From a checkpoint of a small transformer trained on Wikipedia.
Size: 12 layers, width 320, 5 heads of 64, MLP 1280 tanh GELU, vocabulary 2145, 15.6M parameters.
Training: 773M tokens, 5900 steps.
Each number is 128 + 24 x the weight over its row's rms, rounded and kept within 0 to 255. Layers, rows and columns count from 0. Numbers have three digits each. The size before them is the row's rms in percent of the matrix's.

# down: layer 4 MLP down (transposed), 1280x320, rms 0.064, rows 482-498, columns 160-239
# up: layer 4 MLP up, 1280x320, rms 0.0766, rows 483-498, columns 160-239
down482 090:142158127097149106154091107122129133112119132142193141140149115112157109128116132142085117115120127103105138107127129183117145094135099124114140118125166163135121137133172157116151149132130144143136132135141109119147144132118113139137138162
up483 092:085156089124101161109144128103106093132092116152144068145070149148146095173170110119107120142164063182103097110139120144116124131143153114109141136157121139115133121094106095117135143100131144129119122139145113137126100135143122131113089113
down483 099:119121128143133149125157155103146119091161112111090123116051165120127141159146126155122145142100177096144127109143079099177126152132125136151119141112123115142095168132077118135141123118105114092137105081122132143148105110151125139085138126
up484 097:115157131133171154100126101120133098153125109128169106106123130121114141124082128103126125135107121126155114174136129110101116124113148148115169145156132088131103099110096165111130155130124166125113129091146114121126091122100104171120102112
down484 082:099139148156154135116145106077129151093145164122143146124175127144113111106126119115103090122133121116107107157100140143102152110117116173144152113142147134136112137112180152134081163124145129148128110095145095081129107134096118160138135178
up485 099:149124122133146178106146139128145101111141167118133119102122110135166140121132131170143161090111151116142132114126115115120131122125120122123148139121084101110110105144123114130137137140167109153085099148150153098127138115101075113148161105
down485 093:100151139130109153159093097107152137133147110173143126144150146137123095133160130125114158077141152157131152119124108108109144155136147135119110136121135138128157160117144126115138102119134161132146103149143166134122113144134108103102150152
up486 117:155157190129134103119129123138159107100114148163120107125107123140117104113074132154109105097095142108121189099124141122169132105157135112118087142111110111193173151113126143110140144082135166111147130139147103124107142177108102136139103128
down486 116:171116117119108158133138117123152179116071155150119132107118139106148116099121124135132122135138134120128163168157118126142114107139148119140158109094136128132150111131134158060128138084125132102146125151156111131100146102142107110134116129
up487 091:103142106130149121139156124116152133082149076129103145128103105130098116143141117118068117136118122210095142115123150129154139136112150114146132108107101114113137111137150129114165092083139133104109105165144113182095104102076122094195111132
down487 087:109092162106114123135079101127132116068102142143117118135111099123133154109110120127123132139083126130151109124096125098123140151100144155162120105155129123158121103152087093114131113139118120096122132068137119080122146136140113154117139115
up488 101:132133149176169141086106118177189081123134136142127119095106151186077138147072105138103121125095125158159099162103142127132110110132170136087135150082051120184100165117118138136141130091129105101104148160144125146117122096140135085122143124
down488 098:106150113114149141128138116127124126204103157161089126088135112131095115146111144162181158120160159138141101160123123116093117119163131164121139104118129110119101110121118096116126093094111124091130145149148156132095156095118117139102100148
up489 088:142179120107155161115162119137159099117131117138151135126116101153152150114127145125107112108089120120149166131129110116116111122129140133092100165132136115193105158153106188088110146142164112109156134144149128128174135115150076159164105126
down489 086:135171117104144121135129125105127123127146150121106113157144103091147153137129099122106194115132120164125144139133132139136164150159114142112150098116162097132103116119142126161108110111126131079121136112122134134168124188128124108121131142
up490 103:103125125129093110091135108139182113111142161145167091115143126165123123138128111070164158104082145125122108151142163124129112102122126136142167181092149120135132140097098130100107128076169160186162194132141152115108096178080118092112131102
down490 092:139175163165108144131097152130118133096136104140098140116144130107155177124095115179116119178146115096125100190138131144123148140153114107124125131132088137110109136115124143130171139111083085106102112151166126146087167087137169182105165118
up491 098:154143135129127140122085108099135157165183124109098115175162124106175161146112153076133114086138139112114152121158145114132112101080112112181088113166143155158085115156154110163105168131135137154142126151142138097169117155138114119158155143
down491 089:100138129150119118150158115139111125141102124134145154107111120144153147118101161160150160120102124140110112179106126115126131106068152104125107110104163138081115109140125162119141134118148096134113108172115127106110126085114122111096162141
up492 106:106159094148130115118123133158123114141107144090197080118102089133151121099131116129097140114128095128093114148151085162104121135123124120172172134139119139136150083112108172152125142132100116156146149108142112146072131120101102114130100089
down492 102:140095126153134136115139120132156133127140118144119117135132131082118148125098153105121159119156083110151161129108138148142161118130096167156134108172154099157122113106137140096152137152118158092111092103115106145157107142125123131096162099
up493 101:097120095090163132115128138117126131102150101125152121095105065134125117101131116135103116129128137175124110092170125176127126129157101124130157142127145176158147127155144147126112168109161141132094118147147149101102114154116132153115189121
down493 101:118138147169162145107117136098128120112129151127141159159171158131110113150122103139101110131099087163099165177089147097159155141149152143094140119133149140106082110139132115120137155113092089129141143134148127114135089088107116139145134116
up494 097:147131141086097105096103124087117153160143125104090128163149091112110130111141120091141145135142114160149147123135123139133095134165106146095122136111134139111149139117134099186091110173166184109097169131130112105084115140106140156141127122
down494 099:180111118125145138175176186140107131092134099107176139101086114150129132098086112182114074168149142111127095121134136106104090112099167141119124154175072155161164098190109120106123142133127103132117108122150127112083129127124138119114116124
up495 109:171128124133159113087172097134132130188152128097154122132121111139130104130159106185097164142126112151174096134128123116126104140093147164123107143153085155147141128105121156087105126137152158137125112094153137122130168138120129157167103120
down495 117:131122064083144136125103116117113164143135110188130137153133155106121131115128108130083137118132132136117182100079080145105109128151118148149120143097123174150098162133131124132135139091171144103128125162122086139122060093089127112086138128
up496 093:136140107134125135133114159129137096094131132138124117165096133127127149142089128105097113095089131150134161071129133192146132123145120130108114124105093143128099157109151120094140118124167124147147138173123135124115148134103126102147118087
down496 103:103168128118129074099061143116094130128100121101173158103166137125144053158127113142082130144160157136097079106138147095166130160135144151130124117136075120171115145137147125176098120153132148101126105118142116127183155118150105145128146160
up497 103:174117151160134126114124092139177105119142128118172082182135127141142123120149133107134111133103142157146145133112126161128124161141140066170080164158125159142103124113082128151125101171108109135074179136132123148163114174142132154113096091
down497 104:141131132096135147119098137142166131175103106121094139118110124083131126102131123176125128167150143128146166121123140125133160113095133140148128126117113109164167120109110086151146093071097146122099123163143154180118151099101127176091128115
up498 111:115147128160162138107146091116143162175169123089112105170150091118092131124120105081137147059138114138116092134147152114119139161143098121142126162125145171132143111136115165124105161100126135121129182103143116095157103118106108113137128097
down498 102:112144140124145109160127131121140116147135145128161170128131132117154109169119109132132144105092127124124126140146088092090119107132161147149150124121077122104107150075130108144100130116166191144118153102111166103126149134133132149102136114